Weights of a small GPT-style language model, trained from scratch on English Wikipedia: 397M tokens.
Each number is 128 + 32 x the weight over its row's rms, rounded and kept within 0 to 255. Layers, rows and columns count from 0. The size above them is the row's rms in percent of the matrix's.

# layer 7 MLP down (transposed), 1536x384, rms 0.159, rows 685-753, columns 144-191
size [ 99  99 115  93  92 106  87 102 107  97 103  97  90 103 104 111 103 104  97  98 105 104  90 104  96 100 100  97  88 101  95 102  93 100 118  89  88 109 105  96  96 106  96  98 103  97  91  94  92  89 113  98  99  96  98  99 106  94 104 101 108  94  92 108  97 106 110 112 107]
[[108  96 120 182 155 177 109 121 111  78  96 134 161 152 113 133 145 107 179 105  95  96 128 181 121  98 101 127 144  56 118 162 118 151 149 118  93 207 110 105 114  75 109  96 133 138 134 133]
 [116 209 164 115 163  71 152 119 121 153 126 154 166 131 133 136 137 134 115 116  84 163 167  92 107 184 171 143 173 167 149 124 124 138  44 121 130  90 210  85 121 127 136 165 128 152 188 168]
 [127 151 125 152 134 128 106  94 108 131 104 112 105 141 103 155 119 137  86  80 153 123 120 147 221 168 138 159 173 104 131  69  79 123 143 122 170 165 125 143 102 128 139 114 103  69 158 107]
 [112 141  96 145 137 134 101 152  82 189 119 129  95 153 156  87 102  75 123 144 149  56 109 194 116 117 140  90 147 141 170 155 117 162  88 149  72 104 112 130 125 152 123 164 127 101 128 138]
 [ 89 147 106 141 139 153 128  96  68 163 131 112 176 148 118  55  94 153 118 157 103 101  99 127 113 137  80 111 121 173 161  72 143 127 129  72 195 105 174 164 132 156 115  85 138 114 104 130]
 [183 102 118  93  54  63 129 128 141  99 165 115 119 120  98 140 101 201 159 164 141  59 150 128 111 103  46 144 127 124 120 162 114 110 153 164 170  94  77 126 148 133  89 114 102 113 155 135]
 [142 122 139 130 176 153  92  75 110  72  78 152 127 103 109 113 106 119  84 156 127 157 148 130 113 125 100 123 183 158 201 137 131 103 184 136 129 149 110 152  86 121  94 201 129 113  92 109]
 [163 142 155 130 138 120 156 178 147  81  72  86 120 108 153 167 106 134  64  85 133 124 121 127 147 132  84 117  83 113 132  90 133 137 130 145 162 103  79 135 166 120  74 143 113 126 123 185]
 [ 87  95 118  29 141  93 150  74 175 169 119 104 136 142 156 137 153 112 175 134 163 154 182 174 163 160 147  86 132 129 129 127 137  43 162 166 119 117 105 146 101  95 167 104  83 184  97 185]
 [ 87 150 172 113  88 107 155 160  73 180 137 120 104  99 193 161 126 120 200 180 139 108 158  99 109 160 171 155 107 174 155  84  96 223 142 181 105 135 133 134 130 125 102 122 117  92 210 117]
 [160  74 166 110 131 146 103 157 121 140 132 103 126 164 142 116 106 158 124 127 132 137 129 132 105 147 191 151 119 141 135 128  98  97 118 145  98  75 126 153 104 154 120 144 137 123  73 178]
 [142 152 155  92 140 119 146 160 159 129  77 140 136 114  88 115 127 133 188 144 128 102 137 105 163  84  92 167 110  89 145 114 163  88 197 104 142 162 108 146 124  98 125 145 153 130 114 122]
 [151 136 148 176 189 110 182 127 169 169 157  88 140 131 114 134 175 157 127  73 172 129 122 128  96 146 121  92 146 186 119 103 152 152 103  61 127 150 118 119 144 152 128 122 126 107 183 111]
 [119 133 121 124  98 115 103 130 114 141 122 144 141 125 154 141 187 120  69 125 182 128 129 126 152  86  75 167 106 124 174 107 123 193 170 115  96 185 183 125 104 143  93 144 105 147 125 136]
 [174 158 150 189 139 137 154 121 160 118 106 116 115 142  89 160 151 115 135 109 112 122 174 118  94  96  97 141  82 161 126 133 130 139 132 120 164 147  76 100  49 147 145  89 102  83 194 164]
 [ 98 156 130 112  69  93 124 150 203 110  91 134  88 161 158 159 105 119  97 125 145 175 204  90  75 152 170 105 127 103 109 137 124 162 131 104  80  47 153  83  84 137 123 127 136 177 132 145]
 [140 100 138 125  93 163 192  98 153 134 139 101 114 125 121 104 131  75 157  86 172 141 133 104 113  91  97 118 152  93 125 134 141 118 153 213 148 175 126 160 157  85 160  66 104 139  81 150]
 [107 201  68 113 130 127 176 114 123 175 100 115 134  85 147 149 119 131 116 118 130 141 101 154 155 172 165 112  84 132  97 149 163 127 147 138 113 112 166 113 155 176  79 100 194 141  53 160]
 [117  94 136 147  58 143 127 176 173 166 120 160 154  88 114  64 183 157 108  73  80  73 175 111  92  81 120 118  77 190 144 112 208 141 143 153  97  91 116 117 117 140  94 147 139 135 119  73]
 [141 169 145 132 151 146 164 142 105 170 135 151 154 139 157  90 117  80 108 140 113  97 174 113 134 114  62  98  91 123 101 119 138  79 135 103 137 130  96 142 121  90  65  93 160 227 129 147]
 [172 122  92 130 114 154 111 120  66 120 117 171  71 138  82 107 158 128 181  87 175 117 173 110 118 138 149 149 103 141 184 119 154 142 129 136 173 184 115 136 151 115 165 142 149 202 148 144]
 [119 156  81 118 139 174 151 189 130 161 106 105  60 152  73  76 101 121 137 189 136 122 115  67 143 141 183 179 123 104 149 121  53 145 207  93 131 125 106  55  64 111  72 156 200  76 123 156]
 [144  62 100 112 147 136 171  79  47  86 125 109 141 166 112 125 143 141  67 133 103  70 124 158 140 167 136  97 130  96 118 147 121 130 201  70 104 159 105 144 113 118 119  88 120 178 120 151]
 [128  75  77 128 130 103 142 132 119 127 147 114 110 132 154 115  33 147 115 116  87 137 168 148 113 187 176  99 122 122 140 117 113 110  58 122 124 115  99 128 121 166 157 109 147  82 148  90]
 [168  90 181 116 115 119 111 136 143 131 113 153 104 112 111  42  97 131 159 155 114 181 121  67 134 114  96  78  81  94 116 138 126 103 195  85 145 162  90 199 103 139  98  84 161 151 108  34]
 [138  72 125 135 128  85 178 158  99 120 135 147 147 121 133 133 154  99 138 192 117 116 150 188 114 120 100 163 165 136 144  96  81 122 111 160 127 167 121 120 162 151 100 128 148  57 161 118]
 [119 152  79 108 112 229 135 109 155  70 144 115  99 179 127  86 129 158  98 151 115  91 121 143 144 118 111 124 114 181 182  94 119 129 179 105 112 142 125 107 126 110 113 105 149 173 108 159]
 [134 118 102  93 187 133 177 123 113 140 143 114 182 164 105  51 109 129  89 102 150 106 106  66 133  66 120  91 137 166 158 137 124 146 117 137 101 189 106 135  93 107 117 120 121 125 138  84]
 [123 175 128  84 175 118 137 154 153 115 131 113 156  34 131  78 121 136  89 139 169 114 140 139 106 136 105 147 133 131  91 162 152 134 131 177 106 145 169 104 166 134 144 112 169  67  89 100]
 [204 115 134 123 149 150  63 119  95 133 153 141 152  77 144 134 141  98 104 150 109  99  96 114 164 138 113 142 122 196 172 100 174 139 103 145 193 109 110 180 144 152 118 160  60 152 109 125]
 [108 114 131 105 108 148 112 129 162  83 100 118 129  93  36 174 132 119 137 178 180  87 101 157  95 186 146 116 148 111 100 171 103 170 190 169  90 123 103 138  94 132 103 149 147  93 107 150]
 [ 83 139 167 102 129  73 127 105 123 142  70  96 118 155 134 145 171 203 102 119  85 161  98 164 120 145 117 172  64 173 151 111 112 135 130 112 159  89 183 109 171 137 107 177 118 144 135 198]
 [100 112  69 215 117 148 170 156  83  97  97 142 113 171 110 112  79 141 143 208 139  75 135 116  98  95 127  95  65  79 126 180 150 143 147  77 137 143 149  67 145 180 144 125 124 105 173 147]
 [173 121 146  85 136 129 143 168 112 126 133  86  86 120 129  64 148 137 180 107 133 120 160 138 164 166 155 146 109 168 111 121 126 117  53 151 127  90 123  77 119  73  64  57 116 166  78 181]
 [176 150 112 130 122 176  72 188 108  41 127 119 139  82  96 121 140 125 143 130 104 201  93  47 122 138 152 109 151 120 121  63  91 124 103 128 130 160 159  74 115 163 127 124  95 192  97 148]
 [144 142 153 135 107  67 104 163 165 100 143 185 165  63 144 128 114 133 156 142 155 103 140 122 153 122  61 142 156  92  83 160 100 150  87 101 129 126 139 115 139 119 154 123 155 109 148  93]
 [127 119 148 146 125  91 141 161 138 171  57  79 129 162 133 113 145 165 151 143 139 116  98 102 160 161 133 132 107 115 102  74 174 165 131  82 113 129 143 125 173 144 195 152 128 130 108 112]
 [146 164 109  79  83 154 159 113  89  91 219  77 163  77 148 152 126 130 123 124 193 161 134 124 164 144 136  85  70 158 110  94 144 212 132  66 129 112 122 109  94 119 117  81  81 115 110 122]
 [166 125  81 132 104 144 131 167 130  76 127 147  92 132 107 140 125 162 133  93 130  88 110  93 161 162 110 120 134 135 154 188 172  68 130 109 132 125 204 131 109 130  87 138 126 115 214 141]
 [143  65 115  95 100 130 150 128 154 151  80 115 167 137  94 146 102 145 157 128  79 166  87 185  99 139 164  83 149  99 136 151 115 133 148 115 107 106 118 163 161 104 196 163 115 110 110 127]
 [137 100 126  60 146  95 132 113  98 193 127  94 176 115 170  77 160 156 142 112 124 182 176  69 154 165 136  97 135 147 118 101 112 136 130  95  73 131 115  96 142 169 126 136 144  71  68 142]
 [111  96  96 134 155 129  73 127 148 125 162 114 140 147 123 145 175 132 149 122 167 127 108  90 118  92 106  64 122 119 113 124 147  99  97 106 139 130 172 160 194 134  89 157 128 116 136 108]
 [120  94 109 139 122 177 119 151 130 131 130 101  84 125 115 154  60 118 169  87  63 124 110 123  67 100 118 128 101 163  88 158 165  90 131 117 143 141 193 126 110 160  63 152 104 151 149 179]
 [139 133  94 118  92 162 163  50 101 162  78 203 162 112 101 133 126 151 157 157 142 102 169 145 160  76 159  92 134 100 158 133 101 120 101  87  95 149 138  76 174 137 129  97 127 125 119  96]
 [143 138  90  69 123 125 109 142 145 162  72 148  83  98 115 139  64 146 131 144 134 157 100 122 168 140 169  94 133 141 187 163  79 122 100 111 129  77 140  99 150  79 172  83 163 144 108 108]
 [ 91  88 162 125 126 121 126 111 113 153 114 159 149 184  87  80 117 118 119 116 141 119  97 161 108  99 183 120  78 135 131 154 131 155 113 137 182 142  60 189 118 151 129 135 122  71 159 121]
 [175 114 107 129 170 117 113 136 153 131 115 121 177 183 152 133 120  93  80 162 150 131 124 108 134 163 133 113 165  97 119  71 147 146 187 147 135 121 140 138 120  92 164 180  91 158 189 144]
 [150 109  99 130 153 110 153 113  90 139 170  99 118 164 107 115 173 107 168  94 138 118 193 116  94 179 147 113 185 125 152 113 169 148 115 177 106 194 117 188 105 134  99 147 110 103 106  94]
 [124 117  88 120 135  88 146 158 151  97 198 143 151 217 115  95 168 105 113 150  84 114 164 134 109 175 135 119  90 114 163  95 163 125 133 183 135 176  93 136 136 143 120  93  97  77 140 177]
 [113 112 172 144 174 117 123 180 140 110 139 146  90 154 121 110 113 142 115 149  51  44 165  93 151 152 124  84 119 141 133 105 200 139 131 157 147  98 133 119 174 124 117 192 139  89 156 171]
 [127 155 158 114 142 160 109 170 160  85 110 133  73 115  84  80  69 120 112 146 115 133 119 111 177 128 175 147 134  98 107 135  92 113 111 120 140 101 122  93 133 248 150  73 134 122  98 164]
 [157 158 199 170 100 154 152 183  94 148  91 141  73  71 108 152  39  99 111 104 119 192 105 132 164  91 109 105 161 182  93 122 115 125  87 139 146 145 127 112 148 148 161 184  66  78 155 122]
 [111 143 152 106 163  90 133 145 103 106 107 154 102 143  74  94 143 161 151  93 142  96 168  68 121 153  87 131 100 102 118 192 174 144 105  97 143 140 145  81 106 142 125  53 132 142 163 126]
 [149 113  95 129 145  92 134 158 131 100  80 149 118 171 149 128 114  68 120 130  81  84 141 122 122 103  72 149 155  47 200 146 116 124 104  88 144 156  83 133 100 132 107  83 107 110 160 103]
 [133 106  80 129 143 114 139 105 121 147  72 148 117 122 124 177 148 198 154 136 129 146 108 161 149 110 185 129 117 107 108 105  84 120 105 141 148 150 107 136 113  77  90 147 145 114 160 178]
 [ 76 150 119  98 119 150  69 158 143 176  90 152 139 112 117 166  87  90 124 142 110  97 123  91 114 172  74 151 155 192 186 139  89 159 120 104  66  76 153  99 119 158  96  89 218 115 121 118]
 [166 128 114  25 162 159 157 102 152 142  68 121  71 128 130 114 165 122 174 100 151  85 154  77 107 100 163 161 111 151 143 139 110  84 183 122  38 121 121 124 123 106 135 156 153 140 125 134]
 [113 127 119  80  60  36 133 120 100 170  94 109 121 126 117 124 158 124 125 133 133 130 128 124 121  19 123  62 115 103 165 101 125  98  99 137 148  72 123 118 126 129  87 149 144  75 139 130]
 [180 161 162  88 136 120 158 118 127 121 134 138 121 127 130 130 143 104 122  92 121 161 122  93 113 124 133 140 184 149  82 128 151 182 127  99 101 106 142 128 176 133 120 160 125 179 117 120]
 [ 96 138 133 123 120 158 127  95 155 113 181 134 122 166 138 150 115 170  92 164 168 133 143 166 116 109 104 191 121 123 208 151 114 170 130 142 157 217 118 109 143 136 124 121  68 126 174 171]
 [107 107 100 147 108  98 146 180  85 136  96 156 119 147 101 186 161 116 175 203 185 157  96 109  87 134 116 105 107 143  91  90 107  92 148 116 135 208  96 126 100 132 152 128 133 117 122 143]
 [147 178 124  53 104 174 131 139 108 148 135 147 145 125 185 107 178 102 188  83  87  84 148 151 125 158  93 161 141 145  61  89  89 131  90 121 142 116 177  67  96 181 148 102 127 129 138 129]
 [158  98  88 116 180 137 114  87 128 148 137  72 103 113 155 131 178 114  93  72  53  98 149 165  89 137 135 156 149 115 135 128 110 104 154  98 144  65 176 130 163 111 150 168 137 130  55 131]
 [109 130 114 131  92  72  81 158 170  88 134 118 134 160 150 156  72 100 140 119 140 134  93 143  98 134  89 118 118 142 107 178  66  68 122 109 149 125 171 118 140 123  75 102 130  66  46 121]
 [104 114 186 138 131 191  55 166 125  84 106  99 152 149 117 135 112 114 129 128  84 123 134 135 116 133 150 155 120 118  94  65 102  83 163 118  74 148  61 185 123 113 150 167 116 149 128 108]
 [135  68 132 126  81 121  96  86 182 115 133 126 132  89 135 111 112  69 109  90 135 157 132 177 129 193 123 104 115 137 157 189 119 104 189 142 142  80  98 103 175  90 106 121 147 113 154 145]
 [152 145  84 116 147 151 190  78 155 138  92 106  94  80 109 155 152 139 109 110 159  88 160  70  88 177 115 128 137 126 158 141 144 146 152 109  93 148 175 140 134 121  94  81 183 165 110 159]
 [145 127 161 107 146 179  90 201 127 190 121 155 123 123 151 139 164 107 116  89 174 162 158 129  71 137 148 107 132 148 101 131 106 110 128  91 163 144  73 102  93 112 130 127  79 152 114  96]
 [170 152 151 112 124 102 146 168  71  95 110  65 175 101 141 118 192 143 134 166 114 122  93 175 127 123 100 164 152 147 123 134 152 133 147 110 132 150 203 158 100 148 112 117 130  93  88 109]]
# layer 7 MLP up, 1536x384, rms 0.154, rows 686-754, columns 144-191
size [ 96  95  99  94 101 117 101 103 100 103 107  93 101 101 100  98  97  95 101 103 104  95  95  92  94 105  94  91 109  96 108  99  95 116  95  83 111 102  89  94 100 101  93 102 101  91 109  92  96 104  93 109  99 100 101  95  97 101  96 106  99  93 103  98 108 107 123 103  99]
[[136 132 111 102  79 121 101 124  92 173 127 161 162  90  71 133  71 182 117 131 143 109 151  86 134 114 135 158  83 188  76 141 116 168 179 105 104 164 194 121  85 115 106 129 166 207 172 126]
 [134  97 155 122  92 144 113 116  71 198 158 177 160 117 103 161 167  95 164 164 136 168 142 130 136 180 133 153 123  81 188 149 131 188 197 144 155 119 114 143 196 167 197 159 127 136 125 137]
 [161 175 130 150 123  92 147 120 135 137 118 131 189 138 130 196 149  72 102 160 146 172 160 147  87  73 149 199 150 187 144 101  94 134  73 117 167 103 191 106  99 215 129  75  91 110 175 178]
 [164 106 103 167 155  69 179 161 103 137  88 146 148 145 127 180 123 103 123 121 156  66 164 111 162 184 180 222 168 160  91  88 180 141  66  97 142 168 145 144 129  86 139 126 159 155 207 129]
 [125 147 101  71 117 122 145 146 132 120 143 189 179 143 114 170 149 137 105 121  89 102 138  82 163 143 118 166 200 132 170  95  77 100 144 163 174 170 130  59 175  74  91 191 142 159 118 136]
 [132 124 148 155  84 160 113  74 152 105 104  37 147 115 124 111 144 119 128 111 143 108  78 140 177 133 170 132 115 183 126 184 123  94 164  78 110 109 125 150 117 127 113 141 105 137 187  94]
 [126 144 135 109 148 123 156 170 152 100 151 119 114 106  87 115 146  88  53 139  94 161 170 139 126 117 196 144 162 158 103 145 177  79  97  79 147 124  72 151 144 172 139 112 145 167 172  94]
 [130  76 141  95 168 111 159  82  85  19 135 172  98 188 102  88  70 135  71 121  64 171 134 119 104 159  99 155  77 139 146 118 146 124  96 105 163  97 136 143 163 113 126 138  95 140 173  94]
 [104 133  86 102 124 154  87 117 141  43 119 123 132 103 102 143  69 148 126 172 151 134 201 130  76 171 121  48 165 114 142 104 147  97 150 119 135 100 180 142 149 130 171 126 159 146 141 174]
 [131  90 161 127  82 155 183 174 118  98 106  96 127  95  86 126 121  77  72 105  83 110 179 177 115 141 131  84 152 125  77 158  69 108 158 175 111  98  97 131 128 163 136 123 134 175 143 119]
 [155  72 106 134 169 200 111  99 162  99 128 134  89 140 165 126 109 131 139 126 178 107 175 127 162  94 131 156 101 171 131 134 102 105 100 162 118 118 138 192 145 148 114 114 127 135 125 114]
 [164 122 102 139 141 115 128 170 152 126 113 155  93 106 165  79 100 148 179 136 130  99 159  59  77  54 122 140 207 106  56 149 134  98  86  55 104  97 123 125  85 146 116 156 129 154 102 134]
 [109 112 150 135 150 163  80 179 133 152 117 142 123 148 190  59 139 148 163  84 156 132  78 126 170  98 148 144 207 146 131 189  83 112 125 134 127 133 138 141 103 113 140 167 158  97 120 109]
 [156  59 161 103  75 133 103  64 142 223 146 168 193 114  46 152 113 107 161 171 111  81 103 147 151 125 158 172  92 175 153  27 144 123 133 101 104 113 165 111 149 102 186  96 126 111 108  74]
 [143 104  83  80 110 119  87 148 109 114 101 103 139  98  99 165 160 161  81 155  80 187  97 169  96 149 220 155 157 109 169 120 186 138 107 131 151 119 124 100 119 105 141 110 128 176 107  90]
 [128  96 141 127 141 129 155 120 166 109 177  95 135 132 185 116 111 101 155 108 104  69 185 171 164 124 107 101 129 113 115  44  73 121 172  68 138 141 171 151 135 124 176 173 147 136 125 102]
 [ 95 162 104 148 123 147 179 130  93 111 131 179 136 104 155 117 190  76 136 168 132  93 145 171 157 136 110 145  47 130 118 161  94 166 158 148 139 108 154 137 115  84 178 124 135 109  99 133]
 [193 131 106 112  83 125 145  95 138 150 166 120  98 149  95 157 117  78 141  83 153  64 153 168  67 125 172 158 191 173 160 173 143 134 195 138  87  83 158 106 136  77 119 167 104 115 105 143]
 [160 140 101 124 163 144  98 116 106 165 128 179 103 177  92 148 150 120 101 130 112 137  86 160 143 123  86 150 112 134  98 151 104 124 168 135 128 128 136  94 120 102 169  60 137  87 134  91]
 [109 140 134 142 144 104  97 145 142  65  80 108  77 127  95  89 150 190 181 161 168 206  94 171 100  95 117 140 138 130  71  89 176 105 135 125 123  96 126 155 137 176  93 110 136  95  93 101]
 [149 172 126 175 115 105 185 195 125 143 119 160 115 155 123 133 129 117 106 116 225 143 107 125 154 147 144 147 135 153 171  85 114 119 155 128 149 119 131 168 114 201 131 158 196  95 122 145]
 [110 101 113  84 147 140  81  85 145 164 139 199 139 150 124  91 142 102 189 136 161 182 130  91 117 192 171 122  81 102 136  96 126 138 142  91 143 112 147 167 135 155 122 180 163 120 140 105]
 [150 181 210 138 117 156 162 132  86  74 140 168 158 114  83 161 127 107  94 145 140 141 143 109 140 170  94 176 141 111 110  65 106 110 157 118 104  51 155 110 126 115 110 131 202 141 159 104]
 [119  99 167  97 108 131 149 138 152 124 110 172 119 155 136 128 154 101  90  95 130  80 162 159 154 167  98 159 144  59 108 161 158 122 179 162 152 160  93  88 140  96 133  92 170 163 138 103]
 [157 140  77 183 152 143 140  99 104 108 161 147 116 115 119 122 137 105 135 149 176 154 126 133 139 104 135  88 122 114 133  96 164 132 122 140 170 104 121 134 166 143 122 134 166 126 150 185]
 [128 101 143 114 182 136 126 168 132  99 101 104 145 132 132 112 114 152 101 131 148 134  58  66  88  86 159  96 133 107  89 131  95 132  35 114 198 127 120 169  75 166 116  80 109 190  65  97]
 [141 163 153 169 210  76 160 134 144  98 179 166 109 111 109 152 144 190 161 172  86  98 106 137 141 161  77 164 137  97 112 117 114  94 180 118  91  67 158 142  84 130 155 155  88  97 168 128]
 [194 127  93  83 132  99 137  76 167 122  77 112  96 144 100  90  57 111  38 154 131 113 109 178 205 105 115 113  95 101 156  87 111  87 136 130 120  90  53 152 118 176 185 124 123 189 151 157]
 [145  87 136  67 109 120 149 169  96 131 144 127 101 132  76 150 202  92 141 139 115  77 140 139 144 137  96 114 143  99 130 117 126 121 118 159 154 102 131 135 156 105 181  77  92 134 129 167]
 [119 180 126 115  65 129 108  91 155 132 116  62 176 149 135 136 145 161 141  99 135 242 165 105  90 102 144 164 112 134 145  62 155 146 112 136 141 115 112  54 157  99 114 112  80 120 124  98]
 [ 37 119 120 136 110 150 171 167 100  85 111 118 200 137 131  90  97 118 160 114 126 146 147 189 108 138  87 141 110 200  84  99 142  84 115 161 129 148 126 149 112 121  75 172 102 173 148 133]
 [118 102 159 145 111  90 118 109 100  98 115 138 154 119 153 103  91 119 101 152 142 136 117 116 183 166 126 133 148 100 130 161 143  65  89 146 158 109 137 122 105  65 161 158 156 126 125 176]
 [ 78  96 117 131 110 125 130 162 112 119 137 110 151 166 155 110 148 102 182 112 107 123  82 123 130  97  79 218 156 132 159 135 169 134  76 119  94 149 167 152 142 165 104 131 132  76 146  85]
 [128 154 146  99 114 143 103 119 134 120 127 132 135 128 121 181 137 172 144 106 162 130 153  95 129  69 169  99 184 142 159 127 137 112 108 149 198 109 140 136 105 120 115 196 147  93  91 133]
 [112 134 137 107 119  64 149  95 130  89 199 147 128 156 162 197 103  95 113 165  87  91  95  92 159 196  88 163 165 179 108  95 136 142 137 122  96 107 156 135  98  92 129 118 131 124 137 117]
 [ 81  61 141 182 143 131 128 119 119 153 136 127 142 107 106 170  83 132 106  97 159 136 109  86 106 102 135 145 126 137 150 151 182 160  86  94  58 130 124 106  88 114 115 131 119 130 164 125]
 [157 124 177 148 190 149 145  76 170 131 180 131 120 123  99  81 137 131 103 116 170 131 107 103 109 132 115  63  94 145 125 165 154 149 122 143 135 126 117 136 126 104 135 102 123  98  90 121]
 [ 62 141 101 117 169 128  94 124 133 145 116 168 161 139 146 147 165 125 142 137 156 106 120 126 140 172 119 110  98  89 160 106 169 132 106 170 146 107  82 203  82  74 205 172 122 124  99  55]
 [ 61 104  83 160 159 121  86  96 105 105 123 156 108 169 164 133 107 127  69 160 107 137 177 103  91 157  92 137 186 157 133  85 107 139 120 195 132 151 152 159  67 172 147  93 138 111 199 141]
 [138 176 164 129 134 142 139 143 105 127 132 134 107 172 112 158 131 103  99  70 133 209  46 140 121 113 158 202  28 105  42 138 119  89 116 188 147 117 137 143 105 120 121 145 153 112  52 149]
 [133  87 153 161 113 109 112 124 117 153  66 156  92 171  89 128 131 135 126 124 154 165 148  85 116 118 170 183 134 139 133 166  75 161 135 100 171 169 102 171 173  93 141 150 148  89 164 126]
 [140 122 108 115  85 144 153 153 135 101 109 129 122 163 100 156 145 130  85 216 156  84 111  87 106 117 143  99 127 140 131  87 153  94  79 132 114 173 136 109  63 113 163 188 108 185 107 138]
 [115 113 192 135  99 112 141 116 152 201 122 138 158 138 103 142 151 136 119 114 102 170 125 163 194 131 110 184 182 146 105 143  40 101 136  82 148 124 114 103 149 142 122  87  89  88 168  95]
 [133 150 139 146 141  75 139 144 142 114 107 131  91 194 138 149 129 160 160 108  90 131 116 157 157 118  33 127  96 110 123 165 125 117 144 124 132 109 136  37 189  57  31 110  89 181 115 155]
 [181 129  89 114 135 126 182 105  88  85  89 159  87 131  85  91 131 109 115 162 177 121 130 103 123 180  58 125  66 178 143 181  85 138  99  70 159 132 177 123 160 122 162 133  87 127 217 110]
 [164 129 182 109 117 100  87 164 121 142 135 100 116 118 181 133  95 124 161  92 133 113 176  73 122  96  70 138 185 122 142 155 126 138 160 174 128 185  97 145 121 149 153 181 182 142 132 140]
 [202 129 156 112 180 107 228  36 146  92  74 119 135 167 128 105 152  98 152 121 145 141 170 136 157 109 173 158 139 113 124 145  79 129 124 141 173 152 118  55 163 131 157 123 129 172  95 162]
 [116 107  83 150 125  77  95 152 145  91 106 154 110 173 151 134 111 128 159 160 132 117  83 115  94 122 105 155  74 201 130 135 123 110 103 119  87  79 113 123  62 141 130 133  89  89 150 144]
 [162  77 153  82 103 119 138 129 180 105 130 103 158 101 102 152 125 132 172 136 133 190  87 175 162  87 100 133 169 130 100 158 154  24 139 116  60 104 113 130 149 115 159 101 181 116  69 114]
 [122 106  67 157 206 125 150  53 145 105 189 127 172 120  93 123 179 114  78 201  68 159 123 170  84 163 117 139  59  79  88 174 146 154 174  91 180  88 156 102 132 136 159 123 124 112  67 164]
 [114 129 118 134 166 180 127 118  98 156 189  76  81 100  95  90  57 121 130 126  92 148 182 118 109 176 106 138  79 119  99 203 160 154 103 100  95  71  96 165 137 154 139 154  83  91  72 123]
 [113 170 121  99 115 102 141 145 169 167  85 142 124 155 160 136 129 183 102  62 129 136  65  81  77 121 189 155  90 121 138 155 117 104  94  98 129 167  94 145  96  56 126 159 114 113  94 133]
 [ 77 147 129  86 176 104 130  85 142  89 144 124 149  96 148 155 159 145 134 120 155 149 124 123 136 121 146 129 129  99 127 115 153 131 187 129 148 125 179 125 133 119 162 139 100 102  55 176]
 [126 126 141  97 188 133 140  83 104  74 115 161  96 134 180 151 106  77 121 115 131 132  57 165 134 145 132 135 147 113 113  99 134 112  99 122 121 160  99 127  82 132 158 186 134 105 157 147]
 [111 149  86 111 108 163 143 101 135 138 178 199 168  95  70 163 121 110 125 181 123 149 161  97 153 121  75 111 202 201 122 131 138 144 139 160  59 183 143 105 111 104 129 113  97 116 141 113]
 [156 150 128  97 122 112  80 111 146 127 148 138 124  98 138 139 106 121 136 118 117  82  67 160  97  99 122 158 111 114 162 133  62 130 143 156  78  87 140 112 114 133 135 152 139 116 115 177]
 [128 103 129 136 103 154 175  82 211 141 148  95 115  84 147 105 122  95 135 119 108 115 147 130  86 136 139 130  86 148  90 109 115 149 120 172 181 123 147 104 116  89 124 145 148 104 133  88]
 [103  20 170 104  65 172 142 111 128 127  94 141 137 149 159  93 125  98 151 153 140 135 114 200 104 135 146  74 170 155 152 104  93 135 112  89 129 134 122 148 147  91 150 127 118 148 155 103]
 [108  94 140 108 141 106 138 166 165  82 126 114 166 133 135 163 108 168  96 132 142 121 108 162 134  96  99 128  83 112 128 172  89  80  35 133 141 136  85 100 181  95 148 106 112  51 121  82]
 [ 77 151 132 127 150  79 156 134 154 122 105 162 156 114 156  88 145 116 158 112 136 119 120 144 149  61 124 143 123  68  87 117  85 149 138 105 170 140 185  32  86 117  84 121 117 127  73 122]
 [203 116 130 139 187 158 136 128 140 143 137 146 112 153  83  76  54 129 126 148 112 139 147 191  62 105 121 120 102 115 129 128 130 120  80  82 131 200 138 128 111  92 141 138 124 113 170  58]
 [109 111 163 129 112 184 109 145 129 109 135 155 113 142 101 134 138 135 165 145 135 115  73 150 135 156 177 145 161 124 129 157 145 162 128 152 148 190  97  65 116 141 129 115 162 113 163 140]
 [162 202 107 159 123  93 106  93 116 112 102 162 177 147 130 134 145 133 114 160 111 126 159  93 176  99 144 166 100 145  90  65 109 130  95 118 157  97 166 117  90 100  79 131 155 146 107  98]
 [ 96 147  75  85 124 110 119 120 151 131  88 132 116  79 117 108  88 103 137 131 131 128 118  89 116 134 100 112  82 158 157  84  86 134 139  82 122 120 133 143 110 125  72  93 122 145 126  38]
 [175 163 141 139  94 148 135 111 141 125 151 108 111 118 105  88 102 105 113 144 134 165 156 155 148 158 101 105 139 123 150 147 110 113 167 100 154 123 112  67 122 119 103 111  96  65 115 108]
 [110 120 137  79  94 129 139  81  99 124 144 133 120 151 154 102 173 172 119 164 188  83 126 118 147 120 145 129 112  76 118 158 103 164 125 172 178 160 110 126  93 160 214 129 106 133 141 169]
 [100 119 133 142 110 190 152 155 147  50 115 142 115 138 129 164  29 108 184  96  75 112 109 174  71 101 104 128  74 129 148 184  79  79 139  96  40 100  99 124 128 132 125  96 133 112 213  81]
 [ 62 114 139  93 128 134 104 131 111  95 156 145 154 206 109 187 126 133 104 115 183 199 143 100 187 137  97 136 131 138 145  98 154 132 154 137 111 144 124 157  83 118  85 120 131 130 122 116]
 [110 145 199 161 132 159 134 100 114 126 130 122 157 148 137  99 137  58 113  93 107 122 141 112 146 187  86 160  98 125 139 111  69  89 128 140 113 117 163 165 123 109 112 166  98 193 102 158]]